Weights of a small transformer language model.
Size: 9 layers, width 320, MLP 1920 GELU, vocabulary 8192.
Training: a variant of Muon for these matrices, 295M tokens, 4679 steps.
Each number is 50 + 10 x the weight over its row's rms, rounded and kept within 0 to 99. Layers, rows and columns count from 0. The size before them is the row's rms in percent of the matrix's.

# layer 4 MLP down (transposed), 1920x320, rms 0.0456, rows 1404-1424, columns 0-79
075:45 74 39 61 45 44 51 46 50 43 59 50 47 53 54 52 46 61 58 48 35 71 39 41 43 37 42 47 62 55 39 54 28 38 37 45 62 42 53 48 58 53 58 51 47 39 60 51 47 54 51 45 50 69 46 44 41 51 34 47 31 35 47 49 65 45 56 35 79 46 49 43 36 46 64 73 51 42 60 53
118:31 45 62 48 81 56 43 31 51 60 65 52 41 40 64 57 55 44 47 56 56 55 38 42 46 57 39 40 54 53 61 43 48 62 52 46 54 57 61 56 47 57 55 50 38 48 49 45 72 47 43 46 48 29 49 59 39 27 53 39 70 46 44 62 51 67 55 52 28 58 49 55 54 60 58 57 59 37 49 58
105:45 38 48 38 49 49 62 43 60 53 31 50 59 38 54 54 37 44 48 44 32 49 40 62 48 38 56 39 58 65 55 70 49 49 64 44 53 45 63 48 37 47 62 52 39 54 48 53 40 59 61 56 59 59 47 68 44 53 63 42 56 39 57 33 47 55 57 37 32 81 48 60 52 58 52 34 27 59 56 57
179:60 59 35 49 35 39 39 52 49 47 53 55 45 53 45 57 51 73 60 35 38 48 52 54 74 57 50 55 51 48 50 71 62 47 47 59 54 48 26 42 48 31 50 42 40 37 34 43 51 47 48 50 48 59 45 66 48 62 64 61 48 48 54 40 57 54 70 48 58 48 50 44 51 52 46 56 49 49 64 56
080:29 43 62 50 56 42 43 46 36 48 48 37 47 56 33 54 54 58 60 53 56 51 40 65 35 59 51 51 43 56 35 49 58 49 47 40 45 50 44 64 26 56 26 44 60 44 40 45 57 51 48 27 56 44 58 39 51 47 37 53 47 56 49 43 80 62 54 63 62 41 59 63 63 57 48 40 37 51 61 43
032:38 58 48 46 40 58 34 40 38 54 46 45 47 25 42 53 53 26 62 57 29 40 58 52 45 42 57 43 32 48 58 54 55 43 48 56 58 34 60 57 36 48 66 48 52 28 49 54 35 48 36 44 63 49 56 72 61 78 41 55 49 66 44 65 57 66 49 47 54 34 33 45 53 61 54 32 54 35 49 41
052:42 38 45 42 31 52 52 59 41 39 50 52 42 51 55 54 46 69 55 47 48 59 63 68 49 58 37 47 57 56 44 57 54 30 49 41 49 50 48 58 48 58 42 39 52 54 57 63 41 61 38 58 39 36 40 66 63 63 49 55 70 49 43 38 54 49 54 53 35 52 33 68 52 53 44 42 55 44 57 53
156:43 42 38 32 37 49 30 47 71 51 70 52 57 28 42 51 46 54 59 41 46 57 50 40 53 55 60 44 57 61 30 55 48 47 47 50 39 37 46 56 56 54 69 60 51 44 60 34 57 40 48 58 52 53 44 41 39 39 47 52 49 45 39 53 39 48 57 64 40 32 50 38 56 51 49 70 58 51 25 58
021:56 43 49 36 39 52 52 36 49 55 63 40 44 70 38 40 51 48 44 61 37 37 53 72 42 35 37 52 56 21 54 30 74 46 47 54 36 63 54 52 53 70 57 51 58 34 55 73 50 32 44 45 72 59 35 34 56 54 56 61 56 62 47 49 46 51 53 39 58 31 53 37 64 58 48 36 34 44 59 38
173:42 60 51 49 68 78 51 61 45 52 62 39 59 48 61 61 47 51 59 52 47 52 54 47 50 48 66 64 48 52 52 55 47 42 52 36 43 57 52 53 59 52 39 47 45 39 60 37 33 57 59 63 16 54 51 43 48 58 58 52 57 45 44 52 44 63 48 63 53 43 50 73 46 43 38 41 41 56 56 50
033:51 56 53 49 49 47 56 54 38 59 51 45 65 43 61 44 60 41 49 70 60 56 72 43 49 67 45 64 40 35 46 41 42 47 37 82 59 59 58 59 61 55 55 62 41 61 61 53 48 59 67 63 79 63 71 27 31 39 35 55 37 45 50 50 45 25 63 43 48 29 50 43 47 54 57 49 45 43 50 46
125:56 37 65 38 43 37 29 50 57 60 38 65 54 52 41 30 32 61 48 58 49 48 54 39 39 60 52 49 40 48 52 47 49 60 48 71 55 35 51 71 49 38 49 38 61 54 37 49 54 59 49 51 51 46 55 58 36 52 67 50 53 60 47 47 53 35 41 57 46 63 47 47 50 55 67 61 51 66 64 69
152:71 44 31 62 23 53 43 62 57 52 45 45 41 44 44 52 49 54 45 49 60 61 52 53 72 38 43 48 51 61 50 52 75 72 48 65 59 46 28 52 52 28 35 42 54 49 31 60 48 64 56 37 59 74 46 61 39 44 52 67 51 38 70 51 40 34 46 57 40 43 63 44 54 47 51 54 50 49 52 60
035:47 44 52 70 58 44 52 49 71 49 62 45 69 56 44 49 39 50 54 61 48 54 58 51 40 66 45 54 65 46 44 41 58 55 43 54 37 31 29 57 51 46 40 38 27 65 46 56 38 48 68 44 50 55 69 64 47 43 56 41 59 53 52 49 53 50 50 53 49 51 55 56 62 51 56 55 42 57 51 46
042:54 62 48 52 40 47 45 54 40 47 60 42 57 29 47 59 50 64 63 47 50 54 43 37 59 63 51 53 42 70 36 47 41 59 47 48 46 50 32 60 54 42 54 47 41 54 54 65 53 40 36 44 35 57 46 55 57 50 49 53 62 46 62 40 40 64 50 63 43 37 37 51 53 44 45 67 33 58 36 40
090:55 37 36 61 41 39 39 51 50 53 53 60 52 50 56 42 48 55 62 62 41 42 63 61 41 55 40 52 53 55 55 61 59 46 49 50 58 44 42 63 34 52 52 55 55 63 41 61 54 38 55 46 51 36 51 41 71 54 56 48 59 41 33 58 42 45 56 53 41 43 45 62 48 55 46 47 70 41 45 65
136:60 48 53 53 54 74 52 55 63 46 66 48 38 59 55 56 45 51 61 55 33 32 41 48 81 63 68 32 62 36 60 41 46 39 45 43 48 53 58 51 60 62 41 53 76 44 47 44 43 59 56 75 71 49 47 63 53 50 47 48 51 53 47 44 52 42 57 54 61 53 42 35 49 38 60 29 41 54 65 52
035:56 49 66 47 40 53 51 53 53 51 63 45 54 71 53 52 55 49 37 52 44 56 59 57 55 61 30 35 53 47 36 32 38 62 43 43 32 42 44 44 49 35 56 50 27 34 63 71 51 56 41 67 68 56 50 27 56 61 39 54 42 54 53 41 44 38 44 51 62 48 51 40 52 45 59 29 62 59 45 53
125:56 36 65 59 52 36 60 40 66 31 51 50 29 58 54 29 48 44 54 36 59 42 43 44 42 62 59 55 68 55 32 38 61 52 44 61 43 64 58 47 73 52 21 53 54 55 46 38 60 42 47 48 55 57 39 46 54 34 56 40 32 51 38 46 45 51 63 63 59 51 45 51 55 57 57 43 33 50 55 59
027:39 39 48 56 46 60 60 55 53 43 37 36 40 45 36 33 55 44 64 52 54 44 52 47 45 47 45 43 64 52 42 58 74 58 50 53 54 35 74 67 42 51 69 53 36 48 54 50 57 56 45 62 77 51 44 39 49 47 51 53 59 59 46 47 53 61 56 63 49 45 36 33 53 46 43 37 34 57 54 60
102:63 68 41 51 32 56 36 45 49 29 63 55 50 45 38 45 53 60 54 52 51 47 50 41 52 30 49 54 60 44 59 65 42 32 61 49 44 61 55 52 15 35 65 53 41 50 40 28 48 44 55 66 49 57 42 45 58 48 49 58 46 41 56 60 50 58 50 52 46 57 65 28 69 38 49 32 52 49 59 55
# layer 4 MLP up, 1920x320, rms 0.117, rows 1405-1424, columns 0-79
119:44 52 51 33 41 34 41 46 49 36 46 40 41 65 55 47 57 39 64 48 56 55 30 60 35 58 24 45 43 63 37 59 73 72 63 66 52 49 66 49 45 59 56 43 49 66 54 49 28 43 54 43 33 54 57 54 49 64 40 39 51 46 38 41 48 49 32 48 38 59 53 30 74 41 52 51 55 46 37 45
114:35 53 44 40 55 53 44 62 38 54 37 51 65 55 47 60 58 55 48 46 58 53 63 54 50 49 52 50 41 58 63 47 67 58 41 57 34 55 56 39 53 61 56 38 38 61 43 51 62 35 47 40 56 40 63 47 39 42 56 47 56 48 29 34 21 40 47 65 53 56 55 45 74 49 40 48 53 59 48 49
160:42 51 54 53 47 59 66 45 53 47 34 54 42 70 53 25 66 47 58 47 39 52 51 70 32 39 49 55 71 31 49 44 60 35 51 48 54 56 80 52 43 56 44 48 57 39 67 44 39 52 41 54 48 49 56 44 44 52 53 46 50 46 39 62 52 52 46 57 63 49 44 46 56 47 54 29 58 43 39 47
072:47 54 56 64 35 45 62 44 41 55 56 45 48 67 42 39 64 51 53 58 53 57 41 61 65 39 39 74 34 40 51 60 55 40 47 56 55 42 50 58 47 50 58 58 45 39 41 57 64 47 50 54 74 70 46 64 65 51 73 49 47 56 51 37 57 57 59 59 56 57 57 44 41 59 40 39 41 36 57 38
035:56 60 50 32 46 63 45 60 47 52 55 36 55 63 68 35 57 49 28 53 50 37 58 52 48 43 37 43 52 49 54 36 52 63 52 45 44 59 52 54 63 45 28 45 46 44 47 47 58 35 49 46 36 48 38 39 58 45 43 51 56 27 62 42 55 55 59 65 61 46 45 44 29 48 57 43 56 55 44 23
054:44 35 49 49 67 60 36 59 71 47 67 73 63 62 54 52 44 70 43 58 37 50 65 56 42 40 43 65 54 55 54 42 55 38 55 58 33 46 35 61 57 44 57 54 36 41 47 50 56 33 48 41 70 54 52 65 33 36 54 55 43 36 45 54 32 54 52 29 53 46 46 39 51 41 58 45 43 46 42 40
158:69 59 40 46 30 53 38 55 50 41 54 50 57 49 61 51 57 49 51 53 75 46 41 59 50 47 47 56 42 51 68 51 52 53 56 43 43 58 45 50 47 63 54 54 43 59 55 32 53 50 31 55 62 47 61 43 43 67 49 47 46 44 54 50 49 39 37 15 55 66 49 45 49 50 35 41 43 50 70 47
021:52 59 55 57 65 64 64 58 36 44 50 53 42 63 45 47 57 57 63 58 56 46 54 64 46 48 50 39 70 52 68 44 57 43 58 64 47 43 37 53 45 52 48 42 46 41 56 69 38 49 57 49 79 49 47 56 48 53 66 53 54 68 44 49 48 42 37 61 49 58 43 20 39 48 59 32 53 55 54 62
157:41 44 46 49 57 77 57 50 27 58 56 41 63 56 56 40 61 62 60 38 56 63 59 54 45 56 52 48 66 48 48 52 43 41 44 42 51 69 51 56 46 50 50 32 43 50 56 44 22 62 54 62 33 57 57 41 49 56 68 53 47 63 60 51 46 61 35 62 49 36 49 60 37 46 54 48 39 41 51 49
034:30 47 52 35 61 47 50 44 61 47 55 40 60 54 54 41 19 45 40 52 54 43 41 45 46 52 47 49 49 65 68 41 52 51 47 49 66 52 47 55 52 37 44 61 47 32 46 53 53 63 57 34 63 53 47 63 30 40 50 62 31 50 48 49 48 56 45 48 57 52 73 55 52 46 42 64 47 73 47 51
131:41 51 63 48 48 48 54 43 59 29 40 54 51 58 47 56 53 43 45 56 53 50 59 47 55 59 63 54 53 50 62 48 49 59 46 49 37 63 48 48 51 50 56 45 52 63 41 24 45 48 49 35 57 50 43 43 58 48 46 51 50 57 81 53 52 67 28 60 40 64 45 52 59 34 36 61 51 52 48 42
135:36 53 51 58 52 54 46 43 54 44 49 54 38 60 59 51 42 44 45 48 49 42 36 35 38 43 42 44 53 39 46 40 43 29 44 48 37 62 51 42 50 55 62 58 48 51 52 70 30 50 56 48 72 45 69 58 70 63 40 45 56 65 43 47 46 66 50 42 53 48 29 54 58 54 58 49 38 51 39 51
038:32 61 56 49 65 37 68 50 36 65 47 45 48 73 56 35 55 48 37 52 49 49 49 50 41 44 39 50 42 59 42 49 47 54 45 40 41 45 59 75 43 50 50 50 31 46 64 43 44 50 37 55 49 48 48 46 41 48 64 56 55 54 62 39 37 47 47 54 49 40 48 63 66 43 60 39 41 60 50 57
043:55 55 60 57 42 43 50 57 68 32 58 43 46 51 64 41 41 40 56 34 58 62 54 40 38 59 40 22 61 62 54 41 47 65 50 66 42 47 54 51 64 45 36 57 58 56 60 46 45 35 40 51 26 25 66 48 55 50 49 50 60 45 61 60 39 48 37 55 62 61 40 61 39 51 54 58 51 59 51 72
090:43 59 68 26 58 48 61 53 37 41 35 67 49 30 50 62 55 35 50 58 35 53 50 66 55 44 67 51 41 64 57 53 63 66 37 35 64 48 29 60 45 50 45 48 37 51 51 32 52 39 51 44 72 45 55 71 53 47 67 59 53 50 59 52 56 42 50 46 49 45 61 47 46 60 58 37 59 50 50 44
116:45 46 52 54 72 44 39 61 57 58 45 28 49 56 31 46 46 51 64 53 52 46 57 46 48 48 62 35 49 50 62 63 48 45 49 54 74 47 63 65 59 45 57 44 41 43 59 45 60 63 50 48 55 45 60 53 72 47 56 35 37 58 49 39 44 58 48 37 38 44 56 72 68 50 51 47 39 51 57 49
033:65 49 65 50 40 37 53 38 64 54 47 39 42 48 43 53 45 31 41 44 29 52 26 45 51 45 46 56 41 34 54 40 53 52 43 51 44 43 53 64 60 48 60 37 45 51 46 64 55 44 64 49 57 42 48 54 39 48 59 54 34 37 43 42 49 45 49 55 52 36 60 50 51 47 38 43 58 66 57 61
136:62 52 23 50 56 69 45 46 60 52 49 66 48 45 49 53 57 46 48 43 52 44 36 18 64 40 35 45 53 59 55 55 48 51 53 53 62 49 71 34 55 47 38 50 47 45 44 61 61 58 39 49 72 39 49 57 66 58 52 41 27 47 46 50 48 40 62 68 25 34 40 46 37 44 27 45 36 54 52 46
028:42 58 47 55 64 53 52 44 59 40 62 61 56 64 56 56 45 49 42 43 50 45 55 59 75 59 46 37 37 66 61 34 54 66 56 41 56 48 55 44 70 40 10 61 40 55 39 31 51 33 46 42 30 48 50 42 34 41 46 47 54 40 43 51 31 34 30 70 50 41 52 62 45 58 53 55 56 53 55 43
105:44 56 51 47 48 35 30 50 37 58 36 40 50 47 55 65 51 55 57 57 43 59 45 55 60 37 48 47 55 59 19 42 41 47 62 48 67 50 55 47 33 56 69 53 40 61 47 47 62 54 67 49 50 39 51 48 33 63 42 30 52 44 63 52 55 59 51 60 40 52 30 31 59 45 39 55 50 61 47 36